From a checkpoint of a small transformer trained on Wikipedia.
Training: a variant of Muon for these matrices, 230M tokens.
Each number is 128 + 24 x the weight over its row's rms, rounded and kept within 0 to 255. Layers, rows and columns count from 0. Numbers have three digits each. The size before them is the row's rms in percent of the matrix's.

# up: layer 4 MLP up, 896x224, rms 0.254, rows 351-463, columns 112-167
# down: layer 4 MLP down (transposed), 896x224, rms 0.0622, rows 351-462, columns 112-167
up351 117:143124137148136144156110119173122128115093126104121137141120068148117121155136148199175118124123112154108143172172151118125128139149115098181128154120121119134115090120
down351 104:119188159132135141145117111109136149149137158095124094107147114121109115110075170166182137152163139082132119119133094116121145138137145117121117132110076141126079154132
up352 104:149143137154143169137134108116130102136112142138134133133142084085101117132129121114125106100096128121131136114161134120091127099104157142139159111173129127131189136109
down352 093:138097122138109150134180144111154154110130151105150109133134120168133135100097138096103146150141145120162138135125113149134123129097160137115125086119138128153118067096
up353 097:101139123120109164108171125125097092153136104104137156109119109136112128161069169130112109127082121119106085137127129131155135150102130151064086121139118104108126158145
down353 102:160130143096135172188118096088136142137084149144137147137098125111170113079099082128139109158157130087133120120108099099140131102151135058125123145122171135130130159050
up354 100:095134109153125089110162135171102106175123104100146144149156160111131114162145136127152140160122150100093109167097121161137111175106137101078092112172098160142090135174
down354 106:143121084087118184119137119124142119106141135147123081124072113106124110089167077097127099140131118140110110103111158115097146165110122081130119118187184139099131111116
up355 103:145162093097192125128163120117133148138087081092137143141165187173125129111108149101124104122112156145147133137122108103126125114124138113118125118110126122131125122121
down355 098:141111127150121135177106127118176152160105122129074102159089100093142130106161117109160139123116140106153107154137090150106127108101152092150124086101149142139160140150
up356 095:086118150119145150102168116159182117111167134161134115137103101102117104151126100131075122162117150132118173122106115123147101158124155102135114163134119131148136089152
down356 095:122187166107126169090164176113125114110180138143110111102099143113096141119101164138111105167122097100116098103156153161128103104132156120141141120098110114175111142103
up357 109:177053081143137122106134149138151081100134113147112136131146132154123145091108153120114132117117194144156114159134100164130144096089141110151148116123113135135148127081
down357 113:123115130103152139090149165102139134133090154155096156112140157160107135098177107117084142116155133082123133159131152123154112146146167103130123111130099133112149113129
up358 104:122101118106123163123126126159121145169071178078127101101133103166154153137094111148156139097126135117160134112124174152116105088155145150134125139129141156146148136134
down358 098:126121124121152135175151166142134115100101134087072093148139132127110122143156128108126155115124129157083181136136118172118122133109149104146144114141122101095113098115
up359 096:154119159135139162118132092174122145125154096121161136126174154114141152124113087136142129115120100186070157145140100192143131132143106147147115126115189093097068179141
down359 090:144140128158126128145122120144143103152125043158102120142139211126133124135110097122161126117138166131124123159119120175091138111143101170104139102153173127107151149146
up360 094:163136108137139106130133089102145124133147130098118109139127119162128132093156133139131110100119187120144161094113093165152128084158085120133108074137138120181140122104
down360 095:099147080123077156164079094143136085114141133128109157121121103095151117098130092133183142118139133092116140100137159126138123171092159110135148120124172103134135118143
up361 100:136143149134155117124136132182155176124160100172085118100119149137146147116137082130109111131126123150154148159176107185131160110109147138164159138166097119105097141112
down361 102:104109139114147090114109114148087132118102151154132159099115121125142150089089110095110075109166118114136128119155083123138113129168134137161158127116122142165131108099
up362 091:164117091128169128154114117120123176158122124110106157131134125160115139094122121121145128104114141086115102112153126132117158106121113154100111111121131089150117178154
down362 099:129138136113138162113069142109150115185150157171107092143134161144124129129136140125075105113158145103168132155118115118101111130136114107154152098147131092145154114164
up363 091:098135126101156117124105123177122114162132101161118144119105121122123111106177125141146148106137103125112172157098138120113128145130133128127129129090148138116079064130
down363 092:132118109158144146155119119125125148108099139138162104126142140137142149059133158135149106100116106120131119145076141121164111140167089151125124118137193129087133152107
up364 095:153142145177135134105171111136153139174094074069113135142140149091167098133117116139095131150105094123141084138088132148104091122126119100125104159121096113082100123154
down364 100:158156164159122103122091149090122110166139138150130114124104127100142110116076131119164100157126141123171162092145100125108146148155104073116137166131108107118190136182
up365 099:116192116130119085151103145116128130118140111130118144082110135109134127123141154154111107124111129133138113128130140127151121150136180110146099134100094097146126086130
down365 102:164171130180092123096147139125165131099126174138146092062115115113161119113127114138126144140141082136107134136100118110111122120090098115154163080163123137128125171129
up366 112:124097106156166082178122137098141126137162147132088127124103121142116161128119120101109135118101119157104116156139110118092121099126109108153123181177136141090120113113
down366 110:128121111097165106131125079139091116168180130146102185114133084161147129080137081131107105121119164083108126084118107149151116131142124102142183122136148145152096104143
up367 104:112116131129111133118122106128137143128123095096155113161179115133129165115131141106092144152110110143111091114124062139142134100138135169124156124136167104114145149107
down367 100:110157163094130092127124133135159176104103103131141111118112105104189145127112161140146101125111115160136137118145083161095171113108107120113125143183142110116143137146
up368 096:146133157142133103113123087155138116115159167140185143125097104131114123126122162132126158147179134160121149112136168148114171131073118132120108125150096143097127117119
down368 099:129153148133145132092093099119142136139127148087142135138108125148144124135122110136162153152085119093091118098132106131135099093131158105144107115152090142127151091167
up369 096:115142116112134101099143133148131110133132129157090129115135104085146077121128120117111128128095100132138082119110147182106134114115165113149145133146110139139114080140
down369 099:133143124123123126107132136108105166135153178096097105170067159145127132123137114100143107135150126116136104130111113115121136115123169125134133116122073104138129148155
up370 104:124114114140119114169077114134107129092175182143129126174126113116144138141147100136099154147119124104142134098156126152135154124128123160101117115130090114162129155138
down370 103:154105126147166118123130123104108169101164110158076114172135101126121105086110108130122107162090140118113121165120157091104145126139104162136111118167111116088160149123
up371 108:152108164104098108106078113112141108072109096128154149140157126129093138121121161147139105083111118164113132134159170126088138129119104087138115152121099179093137109133
down371 109:103140147096136123157104143157109135144146143072122150134142109170137134134123111151108164131116132146141155162069142122131111118138136130124128095150102155146127098177
up372 095:131156135122078094121122118108169134117151187126143114113172103138143108113176113112160091101112108165155157189129068140145118129126105106155143126097145133113109093142
down372 090:120142136119088123219068141140116152149118103138135143126125136134127127141121135128089157100164176116123121095133148123149136150139109132108130129108098157130104152126
up373 095:119114157129121184131148098120116177138118136096104161116094142102137134131126158177120104120149129080067125087100113150146112146132138116119130171104128118136144114173
down373 102:107146115121108109145107139166103090156122129100149100137140159147117154096096126130137117132127106137182129145140114162098125154070132162074111074083154139157123142143
up374 110:109116110125145127125138100137111129118115142131116121111138119143157099096094127167109141159125146105114120173094074086152170136128145110149131131204144135090061131104
down374 110:100124124161137097109075124095104124109133141163120077122122126113129121184138111119121169143157169119191172160093126107127133150113130109108121166138147106123135118116
up375 100:088109117076120133110143141169117140100108139170153146141136062123136126119082131124139188133119153144106131113132110164149132147129100124121121157204093093117153147102
down375 096:168141136130098115154093146141149088092122149106128140185115156149101139107137094097103177117147086110123165105080122163145105131159149136104094133167123180111145128127
up376 111:106113133125142091130114125133176150138107130117122175112109102125097142132150156145136166127139137112138164153108116103162142145102118142152097143125121140105112139121
down376 098:166162151145142117129122134101159137170156132116153158099074084143160090103159080170139110138134142141138134133135127119128143151089117142106139140081148114075119128130
up377 105:114149133147096171126102104136101157112155157103156144119131147153141122118171134148109102122111131119094139159104156092129092139184123125173117090129053139110080075116
down377 102:135106095111090113129101128089160147103104106121184133126104080149121116111131083140129178179132185113155120125172129103155125113085147107087130136164142144104169145127
up378 092:152100128116146133117133142135150075153106091134076144118110110120132104130129164142186133125123132145137190158163105118137096137116102138103135124083129097174166104132
down378 096:112133130144137139162144160114127125137125128151119095156133108156132111165138158095118151107139136143175183148151103125095182091136105131115136144086138118113143138161
up379 092:133134075140141144100109063149126121165122145128140111124089088163102151117162096095076167105125139120107134143113162124096069119151162147091102115129145154153157145187
down379 094:153103136150138119067100103128129112113135119144126079143116122109106097165118115135083121117149168175140147153133140127132139119146127156114124116129146111131116128128
up380 099:101089123175152124138150141120112129159138156118203140095164120126133139180166128103140160116087125111123125142143112108118139129127163078140110143086144078128135146163
down380 105:113141138104155109161140171150141154120149158160121148145108119112084117173118165124127135114140089087140165121107140110092121140159068100137081123102111123137082121096
up381 094:172112131119145128151144090136130135144117112151120146142161125174123128111189149158096102148110101138107090138154148126138150156089123124094134132090157160105126125167
down381 096:175111124103123156172168082123136101121132136176153153150153109070133116106119118156088125132119127125126130162136144145110132127142121120076130141161142153128147149123
up382 108:103148101142115107145069125161140120126121130110123134139121144166122149094163109136139135133118153157111107189122122175117088140115163154120170080158133156152118089170
down382 100:130128153107135086122120085127109094114144128131145107124062140103120143097095157112154080138156139150151147134154137116135109105149142099096085123143153158092159122106
up383 104:125145113156124098133121154139120114123141150136135154141137132181150083152107132120110119142148113125167128126168107101141179119093105143166139116115152133114138117186
down383 100:145117070106112127149105141110135141117137201133137154147163144138127091131150123134080164123103112131112066161134116108113121118089114088096133146160097143141087123142
up384 099:169115132136118167151115143133160099139101130102126091117109112101105117171141096099095158160136117146110150093136145155150104133121108095093117068112116086149114130136
down384 095:145151141127108152134110105101090122121133100124133155118103093119152117114142118134122086094126114159118152148073113104106163132099141130161159170134100167163161100187
up385 106:120122148134126139097133099129112148146128099129118159149120120139121099117113129125097124121105130112140128129115100134165114123122141106121150172193160077113102104154
down385 107:122140126144108123111097130155144141125165146130169127126175129107082122092122138130120142108122116154070104122107147127136177127135093099152110092108147112107169160124
up386 093:125147171074090102132124112138146151131135126124164144111172104125112112138150125152160168123143165147129130153118126120146124132144122154114135119146123124144108109123
down386 098:136073109160100168101104168136136132175103160108184153081118124086100163129102109115104121162128148092133116070107117100117137098170152092171131106135129125121143154131
up387 103:119096145095157158116123135115117132130094152090105096088139136096108144127148130103121105131124151096136142111103121121140126142108136133138164107101131146117134154180
down387 092:113143113162122118149141144117199108165122155152131129149115106173122156094127132140138154147118112145150121127140158172089138109131128129135135153109180097110116099120
up388 103:139109088132118090109154156144137130119140141141106131122155105152129132133134106138123143115098164121132128098160124093126093131142137107125134133117138121140152137172
down388 104:128139106138130125138151135118100129158105141145134142143132125173150079095104112154156115124144144161119092160110110126108144108133090152119109120106146094136139121168
up389 098:191114144097168063134150119133102158126118131085178128135160106139129109110107108123116140077112114086138115114150131113135131140130146128120149122148130160131091101156
down389 099:176112133140104143084139104098132123112131097129155127168113136138122088115128099077112123100161160127117149118153114130134134140126113133114140136124129120125139130092
up390 098:114120085120073155091123109136124167139154152116135174095153093110114135092159158138126172120075137130138094133152115107143156109147120169119076100152107121172132088137
down390 093:137169099135120180133164081097132118080127131166114123142146146078183129080126171111101123144114105135102117108132107151097140152097155148087127167155152135107143121097
up391 100:139168134136133142140085103118144170122099113151144141156139110118109114133124157168123120102131106198157132141139132123103120108147131102120168170158131129103130140133
down391 098:097146108132111141166119151161066148151184127133146147133167101135126119121107099125088150127137101099127132135131122141167118151120089120126138108125131133102115099191
up392 098:102148186125156144111174111150192112089131102137124143176110080134150122126176134117096109115154142181113159130113162148140124157190116141115139135159093098098103170119
down392 099:125124101125123131122109156136114128166085121129124111157148102153154135149120139139167158144151102172119124096110112165102153127142165140118166084138130109147097099116
up393 101:098151146100143075101138131142110116107159127099144098135098147106105128074123145142118099138133137084157103141125140140121154161121151119100104112164104119095130069127
down393 100:117122073120101103119112154133135118150127106159153187089113124125101148153150150118150127136165111155090088113102122164109135124149108114135096151103137143092113150106
up394 102:139166107144104122143123089108084113106155092141135087113183123110121118064109120159126164098142125121121077164147122083102109143138168142120108131158085133164147143158
down394 100:163161107134133119159128125121101084182133155111139112135107158148137058158108114168118126143127123177119169149151171130103099146096130144129131126109082126126184138122
up395 095:133176113145112086130102139117136106141138147143131140151121138139143103136105141106166136151116090105117141098151084169104154139116147135108148177142115117111094111137
down395 104:132106126148156133198130121151131136105097115109162131112140165149149161120142110131148164119162109115052117097102130094128125113122159139134113102148106126155116107120
up396 107:129140125130160084153074135170167118119115107137132174140134088134083131169122115160145118129148085142121193106173110123091133126114122112162123128156125166110121116123
down396 102:195135144137087124106116132116131084108192154151158136157151128128157143136134104146141195093094133151141164161113121163094100151125116129137148115126132167123103143175
up397 101:157143125145145099128112149125122166087107161141115158095145153195102076115075109158151067136134117099077115115118148109140153141101085123127120125123096118134165091118
down397 095:159153133124142161135126181148113102116125163125124116117101119137133095114112150137096139136164151168153117128140083140124117118113103099113115119156140112129163126156
up398 097:121140152109115100133161096123120114109102122135144175126140100164097121134119166123138124116144165098098132142089111149098153095106150187156156135135136128097120168091
down398 101:119135144140125163121134119125129149139121101131126091107107115152133097109146156112093141106148146102133132132151122123105139119102148119139123087115154178125114175148
up399 106:144159115138168116082151143184101150158146136105148122160164112146117120165182123137144104132089166111116122083127121111154111171182133122149148132152122103114156102134
down399 105:127113139154101143136090171151089147148118084134169108123147120122145111080138170091130105120143151094159116120107103152150124099119139172135106133144089126134093100136
up400 095:137104143112130105135159162112085161143168138155129132145156115128122107151112129120123125139125155128114161075124171134110084130100139188116134151098154112204108174153
down400 094:147119088128148133149142107151140155131112108130147139144104134135118149079175130168085144110131124130113120153138118106153127133137129093117105132129108119099121118116
up401 104:147124146093124133132126133156151142140143157132108150142120153140138126098125100114110079128106138118101150165135135124145119108180141163151166142150129148149119123103
down401 101:141119129128083139105114115155146115162137094113122093178151116156142113118122153070092131119107157199156136149082139146147143090143120096155140102093128163182142121131
up402 109:100136129134179108106130110080135130142123106124116123128127107120108131171157125170153121102096109107140134121113102144127104104118099154140083146095125134164148110091
down402 105:150086168130165110094095129100079138127128127149135135100121145112145169123142142131129121115101166130141093114129111109115172114112146182138137125106127099177109120115
up403 102:125116132158117136116096097101147089121159167125091101091142131118111136171133104140137149177174116098083152135119143152151113108156153129094116104098118108104108145088
down403 101:142181118146142143140129143121126115099145121114143136181144117141166113150120134157158106132134125093147139131101121101087102170107101170125155119099117125131103154142
up404 104:109185172145131114115140135124121124154120150097137133120048107108135081141104147112122136136116130131138124128133113177134121133106163081125195134117142147142136179163
down404 100:109128156119067079124146176115107113149157137108112147155116139134156120088148140136131155149127178105144138123152094125155133121156119133130123108095154103116138128171
up405 106:123096117124168110110161129152151163142122161119092121153090156128126141113103145124166111169140119126167059128124132145126145127138125136139126128140116103148182110122
down405 102:098174131166157122077185135136131121125132106136125120097105102141124122131173141115130135161135133117120121134158104165096153124154179137105167154078121102095134138153
up406 092:101121141093107155080131116150100082125149134130139106160107120109122091128123113091118115146108139131143126121131172139106106152095120133092106068071077104126161098183
down406 092:113148130123148103118146112091157100143168105135118126103143099125134076118144071138150153142117148099170129112162169150119134118113139135170125148107105091125127195098
up407 105:104142161137139173107093112124160165142134131145134166122158133101151154130114129168122108142089153119124126106124123134134106140072114117097131192124112114096165147111
down407 112:104108157153152095112138101137113139127182129113136098157143138171147115137119133164124176127106199106140135143148145170149107142125131145181142113093128080134136113096
up408 107:113104135126125146179154103165161116159137150135156110138151101097105118146112122171125121130120152121149135107125153105124120079114112158068171118120083110164131161136
down408 103:131137103080112150112131136104137156144117156148114115102150119130131099145145150109117161147134140109147112165121144147151087123130156138094161093140148136103126121175
up409 105:125120126095132109105107159131149049128094123129127132142119116114127138102125189170156155164133163114120159191115090109121107104133141117097155116109163093132177143148
down409 107:146152128133115110191138143102156087148135113153098110117099116131127164135166122091130119158184135108082141132128161147147143137122169108172133164157099140097162148111
up410 093:140104101167108154092136094156133117128150128137102110142125123156117144149108126119164140104119127131133117145143102131147126135130131140151121143168131153124177096100
down410 096:147112150132172113104150119100124136092106110151155075137127083138145122095122143086127162133161120168130140152109142101137148144124142098148120132153102164149111152131
up411 099:122115103079110089134104175116127132123157160132093137110090126126108153121139114107132114162148137125103120133125119140133138133114100095143076127160171136130104130140
down411 101:161159125148158099123135128131054138154143131099124140111127144140079160139108098106123139117118142130135079152137175125155119135133137109113124138138145156122155129163
up412 100:090153111126116154092138102072182143101132132133115160126111119068144107063129149129129114113067117133124173170104119112143116129162138146118124121100139142139112113104
down412 100:102075151140115157135098124063116113195141120128154146172112121188116170111115087134112139161148144120179160129114083105124140130149145121124149129108127122145110143132
up413 097:101172134150116134155123081157120143147099142109074121121114070138146115164131126158129130155123158125138135118110139113152081101101166095107129117151135108099133113142
down413 103:165134082140160114170104134154103132125131128107086113175074144105122125080109142077103124135132146103135101127111146127105108083094139073120131152114139159084136168160
up414 099:110136129105119113137115147131107103131154146104148138141122138094136121155135084112184145157165162125104145199132121138129103091086096156083095116127092090170113154155
down414 099:098136144132066088206136152137093115115161142166144116100133180117168106091123129144133119146172141124145141159127155083153113107115129149146105110131130140128120090123
up415 101:116191125125076168134099134118138109127119127140110120112126141071115144160114137149082131109099158131112130159103096115136151122130131139144132123108111116129164127089
down415 102:121136121137085107144178130113105118065146124145101138140139119132105148106123147063082119153119166131134139147121152098116161096140143121127183116173128130130139072143
up416 096:148119149159134129130153101129152199110132085148099100121123094111128132166115085114132095104149143196117153121151139117098138125121115113127121183151097146132094117145
down416 097:137116105132110175130146163115113112137116089125141150119152127155107112126093137143136138142135165120140113140135116136091122098114097159120088117144136103200113108098
up417 097:053105125107135116137108125103123178117149142131162126134145110125151113125113128157098100075134107141116089126142135135162153124161093089122133111114140100098097147119
down417 100:145146135147070083138132158091129116142113101124098183110153142121170134111087165140147111137164112134136134097105141090129166118153072156131117113157112113088103109162
up418 098:137107121138154136161107113116112142119106132110120151130123121084128145166138125123167128103122140150148132146099142142120066138113165165156091150116183166150120127179
down418 099:130121107147168135126178131073144128164128159125160138130171138128130154152154132150127113135064167093125096080119110152142118076136129109115153143152149072130152155130
up419 085:124172158156185142148119161115141152107105116144122141120105112125121111082130127132146109137115158115076153120102140126144174162095083117158108092127164128116123099126
down419 088:144142065191120127170144114115147122131128112142100102111153098153137110195116125111127106138126088117140134196115136111108134147120093165121145120132138127099138097143
up420 108:152120099105096134156095125112134118083124147124093211161122119164129054137167143099094126108097120113166118105129118140133109143139135123142145122170130089113096109163
down420 101:132137113141149114140132120096172150130102132152113106094160105142126138132143147103058138127104154139180147152113132157139160085127101116085110087151171118069152172135
up421 112:124175075154103123134070115128170130121128132110105099147090114141073119136140118102121139118136131132135116133094110154180149163160101138177150115143081129145115107144
down421 110:126120151160141160155068138124157160146081073122108075153117117136151150137158146146110160127121130117104142139128114123120111081114146127150148140090111114119109149131
up422 107:190099122133101109145130132121146144105130153140111123125098105154142165100125119109133114100092167153133108162132079101106163099124125145117094139122145129092146127139
down422 103:131164144130141121154129133114156131179124154109130101125110132105118127165121132102101121144145137103122102121134121126142134106112088115100118123128141165108107136113
up423 105:135119134133157112069117149176139167096157089126153139115121123135104136130102165122162149138143083084104102156121142152109140121146181100141152163108130104130110157121
down423 103:145147118121120160124111161112132109158096060150161127143121148101093160130120116137114145086153107132122120126106095046141147143175124112144084160134143112126115165174
up424 109:115154136135136137143104098128134152095129093133145123148134148120133083125119143138102092166142109124131148137114135160131146111103122157114166147142091100140144126082
down424 111:094129124159119141081187134135122135117143146137159122126156152165095112169134128076077102141128126126128171111110123138123105118131079127091090152122072124129117141117
up425 102:160121128136060129128136133126111108161137108135129143120078141117175111143124152161110133124147167131141118135110098171121112101127116141157155116133122125130125098162
down425 098:114097144095129135105081148122128172112125130151164099151120114112175095079163086141118111064104166153116086150194081130123121139126080070163117145129127162152106148126
up426 092:110092144164142108119139113085139144110092118154148127139090139140139102138122118108135100068113091102114119148130175158128120136141110154119141091133089124146115148119
down426 098:131132149096141118127123162090161102143130172089161170108163159141144089173120119106157105100155193153109133109106112096127134142133123094116159143159103107144120121138
up427 104:132146101182081121128123107130149089130130128149146149128117107176105074126112164127119108089162120134083139094100148126138127101139121127149158125122096132134154091162
down427 103:102163168096105130121105102138122091111133132101154119152109135119143171107111077130101137124124127098102109169120151090126094097130149071160091116122115141152123091119
up428 104:096158150127113138119128124117103128149116114140153164151137139159127098136114129099121132124150173133104137128117126147140141160137123143121138148165101172115114127125
down428 102:131142118142204138153113134188144128105137132127163131121112151152158159135110130059121141102165091102117099171132131140116147087141159119138151123112131156125173131125
up429 093:161170135171149151134107158122137157087144162130128144121140101165090098159171157148145125104148124172090144112110183147152122143082116112186117131102145162094118176091
down429 101:125099099137146161180143149143112115128158099109074131112098141135131119150116152103168150144124103131086129110132111123164124101134112117132150118103172088139101099127
up430 107:110118123162152140162124105126102079110162159125117137135152062113142114099150142100112083143101107116173123150112130093159109137176143095088117125138130127105115144112
down430 105:124110145150132072146131137136131137158185131143161139138135170140149108131121085146107084123112131103159124149145181134113129128103158155127090166163169105103127144120
up431 107:101170105159156140138156076136117116127170091147160168161136147115117156087114119150122125167131135161117134135094098140152122115102117155148087085140101143137121118148
down431 103:164154126131174156162135137113122111109129163158130140141169153110117116146116125114081134149123136129145113098120126146171126101072116136144129155181102124116110149152
up432 086:081081117128111144102176131134129101131143104106118105104140107099128097159149139180085132127139095130132131194100094148108139131092110148106138118121133135147143160136
down432 092:169143134135128131201123112106118153182116108094177138125103107130089177119101125097153107109151117139130144137172131138101114137145180142103133109152110107123107100124
up433 099:154099108161146131111146165134102107129143153121119136143118136100120131175147149141139131118158132140144138149180101159111103129126163147121139150135112141111171109120
down433 103:127103107160134107170121115161098116127158111112128075146133142151120159150109082117133106177078150147106130122097166124119118148107141106118122138115104103169148093122
up434 103:093136096173139170135113152142145169139146152154152142134139121102094102117177176103092098099103133120117089158108122136091144119096113113128115110109085090134096129138
down434 104:109117117132128126128109127141120101114114097126146206139171136162109111139134115142152135119134150101108099129147153100113151139147054144107124141185154126116163152128
up435 099:073120099138090101126087147107117131171122135093141119151121111151169174150120133112136141111145109143136135119089134136169115128128133116162134168130151102143109124131
down435 100:105131106139153169167140128160123122068110094193126168149145138127151158084078125140084111160126157120102126135093126152118136133161108142156138122133131101123163125090
up436 098:103146143088119139106119117165121142110114086117134169138101142083103114101092128161116123137149136157113135090142136129087126122131121167141149148126148122068122144092
down436 096:132114104129128146066128151155148106099141138147155150112100133138149138135113101137097141097121116142152180121153121099076105150163120124134076153149172143138123150112
up437 107:084115141101130114120095132110117169122145144100146149119173130122115096173126119133114126132127192106144113098097116144102132139158082125146131129116091128119115109113
down437 103:142157119111072126131096077108116147131101144129114118165092094134154166105109180114133115156135153119139127087106167103145133066151145108098094122149106132147144162123
up438 096:163169157164142104156160138167140141149134108159102153125120106149087110136119114108125109119149139163126083102183166128171128115158145131130158089119097102154116104094
down438 099:138158137087134145150148122138143130146142125090117137124114130178074106158101149093107136155166119146105075139151121116150085169136107101105112128140159145145129114128
up439 106:138158154163117133128104106202142113142130130136107111158118150114154139111128156115134143142151104102101102114112163158175134161173085103175138147143118090071141157108
down439 102:094113179160180130135148121101134161194198110122146091131147122123123150137120096112094113102111138132133099117120114152110145113121132126117099129120087113108155112059
up440 100:102123113130151103147116130152152155156100139142123161136145097128168105133149109132129121118111130138134113159123125131125098100162132092147084127155162066102112126147
down440 100:094164126125089098123109101151121151150132129140181149128167129132169125104105096172123155136105127108134161129146147139137080167125119132096107116123169125123104170145
up441 097:120147125138146134122157144168120138106166189156087112116155127133119131141128131116165096122143139077124110105085088083124109115115185150129136130139140109147113119121
down441 102:099141076110132161125120136116087158109116153115088104125163191099134119122130176123135140119186156094133087117120148132134138150102131109125080135123162098147094103134
up442 086:137147102146143118121098140137105152144120125118135148103162132132148132117158108188102093097152159100116126122096139149108189151169124128079091166128114115139108136138
down442 094:110140113155123130132159166148096165146147194108150100108103125123124152101129144121156059101112122140125154128108133148093148145159103105132117119127116122173110137165
up443 093:123132090135136119099162087126142120149176102127114151143100126148108123112136122118133092143142125121095141091144145102127170079089160135125147134143151131122118152101
down443 091:131093101148096116134094086128101129105102147109111116159094150145131131129132142124146134154120150135143146076140112157168103106113136131189144114136139083129187125121
up444 102:100115140149131139155136097114168150136129146126118145166095116155148111128115118070169118104135112117150084133124131141122115139094097082145127158151145128088127104109
down444 101:137145150135122106117128119150126141158149155121085147150159144114154101118165106084148105148134126180173120137096104130131145137109157127160089142130148119119135149138
up445 107:095096149087150148137115145181121146106124099120097124093121128137104108152158176147176123139114137150098136165156137120165149103123138093166067142142140121114132150111
down445 109:184116124152100133102096178111125152136111123137123069146151141136117085114134157139136105133141109146121104156130159129131176133151156127156165133129115126168125148158
up446 106:090156105130141138144126159099156157138130125105164153100095118122131107159095122164160157094148126169127115160163132084139130129157149143129200120168130088142111109093
down446 107:135114092122169102143167097114141152132105112145155139125143148169085085089178118167115128119112129112161143121083148158129112112173120115073153099078133134163125166142
up447 106:136158072137139133126141139171070093130104115077141132154114101116107147141133170108108132123130101117146105098127145134096110127147105086149122090090118094119120100107
down447 103:138130107128143096066098148093117117078093095103134128131136165142163146147097147156085131171118118143121168094133153154141133121144153160163148147112130094065167126143
up448 090:119134161151109124130128124095109090143170116152139118121121096154157115117093158122121126115142145145123090105089104132141095159129148123151106147121104123148104140127
down448 092:137122116136119116131185148116152136121113149115143130147161107135141141103115111110105118154141173092139110105178131122128122128122131070118098179097145153138138140134
up449 113:132145122128154138121096142120112172124125119112093151125102132125150146125132123089060120148111135108105173128095147136124134109144121154138128171163101122140120090076
down449 107:152105163143096169127154103103153096154147094146161136093116127190094125136115126109144145152152130059179101112098133151132142152121131127106137153136117128074111115125
up450 106:102083162123114119110162132137137124163102115063104114113100148123164140145115094130127125128147148135119137124144125120116135148122172120123155115127140119131149120165
down450 106:170145117100137121091109126135115142174165137125174118144097182146099111130087139113129149107140164099112124112112093127083136156076139087175126083104111151119138095126
up451 101:175120154139121137101156138135163127124166133089164137169090120127173139121136140102103131125144129189124138152133138133137153156112120149152130124140150126117117117161
down451 103:155160146112113127091126137141166106145136160163107163130100120083120123145112093108116115089179141164074106104115143128119127147139151132095149147108066117091100128138
up452 101:161143098120109132161102098115122130133105147093127141140098144123134146118125114107141131137168151134122134161099113129116122120157149141137127086108119122153116189161
down452 105:177146094175152129128108176118170098121117153104103117111104161110106112125089145109161111129140137135120160142101073083096161154140139188116161081114142112183109124121
up453 090:130155117118157135148109148103082135117153130124179139142140124146122072171116099176108109130113095132108095151111180111141086116139151105125074155126125137126167148111
down453 095:112130112114108098119111154116122156148176093119161156142122133098155125148139130157108165169133149116150117113117158138162123109123130118126129116130107089154137123147
up454 098:108089127103120152111125106152127136121070096096106150107129114111151115116100136155121094140107130166165131170112113121124115138115128089137119153143109155152143140081
down454 097:107111149133124064156115106148144131138149129176125129146113129167056136109153154124163127123145137130147127117156129133086122137142085127071159148176138137145105178187
up455 093:128098123115169188110111121144082134099163093103193142125141109093171122125124090158129082105143126114126148105138132130141135127181158131133130135150155112083112159173
down455 093:154093138150135133119150116145167107116125129160141104115150144156126121118140157153133146143165147136140167144137144135137115133157112128125117129128094172105123113130
up456 095:154122107164147179115106143101147133116128104150173151120122109142129121141080180160141133132116103148128145131144130156105085153118119100148137150115164109125127138130
down456 091:149114127124095126140139155133122156101184103136148115168176135159139132120115114142133188137152159141166107101131142149169140130104100093132142155112109136137102114123
up457 107:147105131105117123141120126154068134118130141135103159130106104097130107173148122139134111184078164142127084106162113125099120153162096087139167109090145115118119118142
down457 103:129105080149149107153137126087141141111141137110129107186115120121160128107134132116130143173119113122118093100101106130124158142137129106106141139121159144145135160188
up458 101:122110120138093115127131149126150077135117122112108157095106128120124180084146202117115125094121100134121115115155130146153137087142142084144141109124105124140133083125
down458 099:108156134165096150197105164161158085120091078155093141167138132112173135100138141163140113139122158117090119139173176127141130142100132121117159121116126126127094098141
up459 102:135139115125102135136131138131142139106119162109114134117156116118109169121145117151141130085117106111181125160160141128116120145157111101138118077139111131099125113140
down459 095:111114128150101123092124130091171118100107113108145132128161140125080158103140130164160168089133124175145122114159112133142139101147128121122151104139141077120136133121
up460 100:133128116148125135119125129130105130102106124144152118075153084080111146135139120104119154120136068120122113146164095140139109102132121085129111136151124159111093136117
down460 092:123092113117142164121113162137136130156142148147153136168103132163111149072129144138148112142147130157110160116193141154114113181140170134147149113127129126106129129137
up461 093:147123167131163104143110097110177130096104119139115159118125080129142154132133081138157153112111157152129099152099150175107154099120162133145174134131105132101122131143
down461 098:135090164115157097175145068115136141149130091124143085157122130088123128138147140152102100124132139091172105077157146127148134145130124128168138154126123138145126131131
up462 102:136100167103134152147111126161108136133155123079134098158108121136177137129138117115124130148145134151141145096126131100141141119065148108146107143111134136145149094140
down462 091:107113111170153150165163129104115125138146143141160136161100114132102127133126131136158203111163108135116145156099116120090115117128122135120154084117150117111136097093
up463 096:076086137118154111140096120132143173077096116134140120116142113117108099082118148122140142076096124160140119113135153136128078113148111117112153130161120106080131149136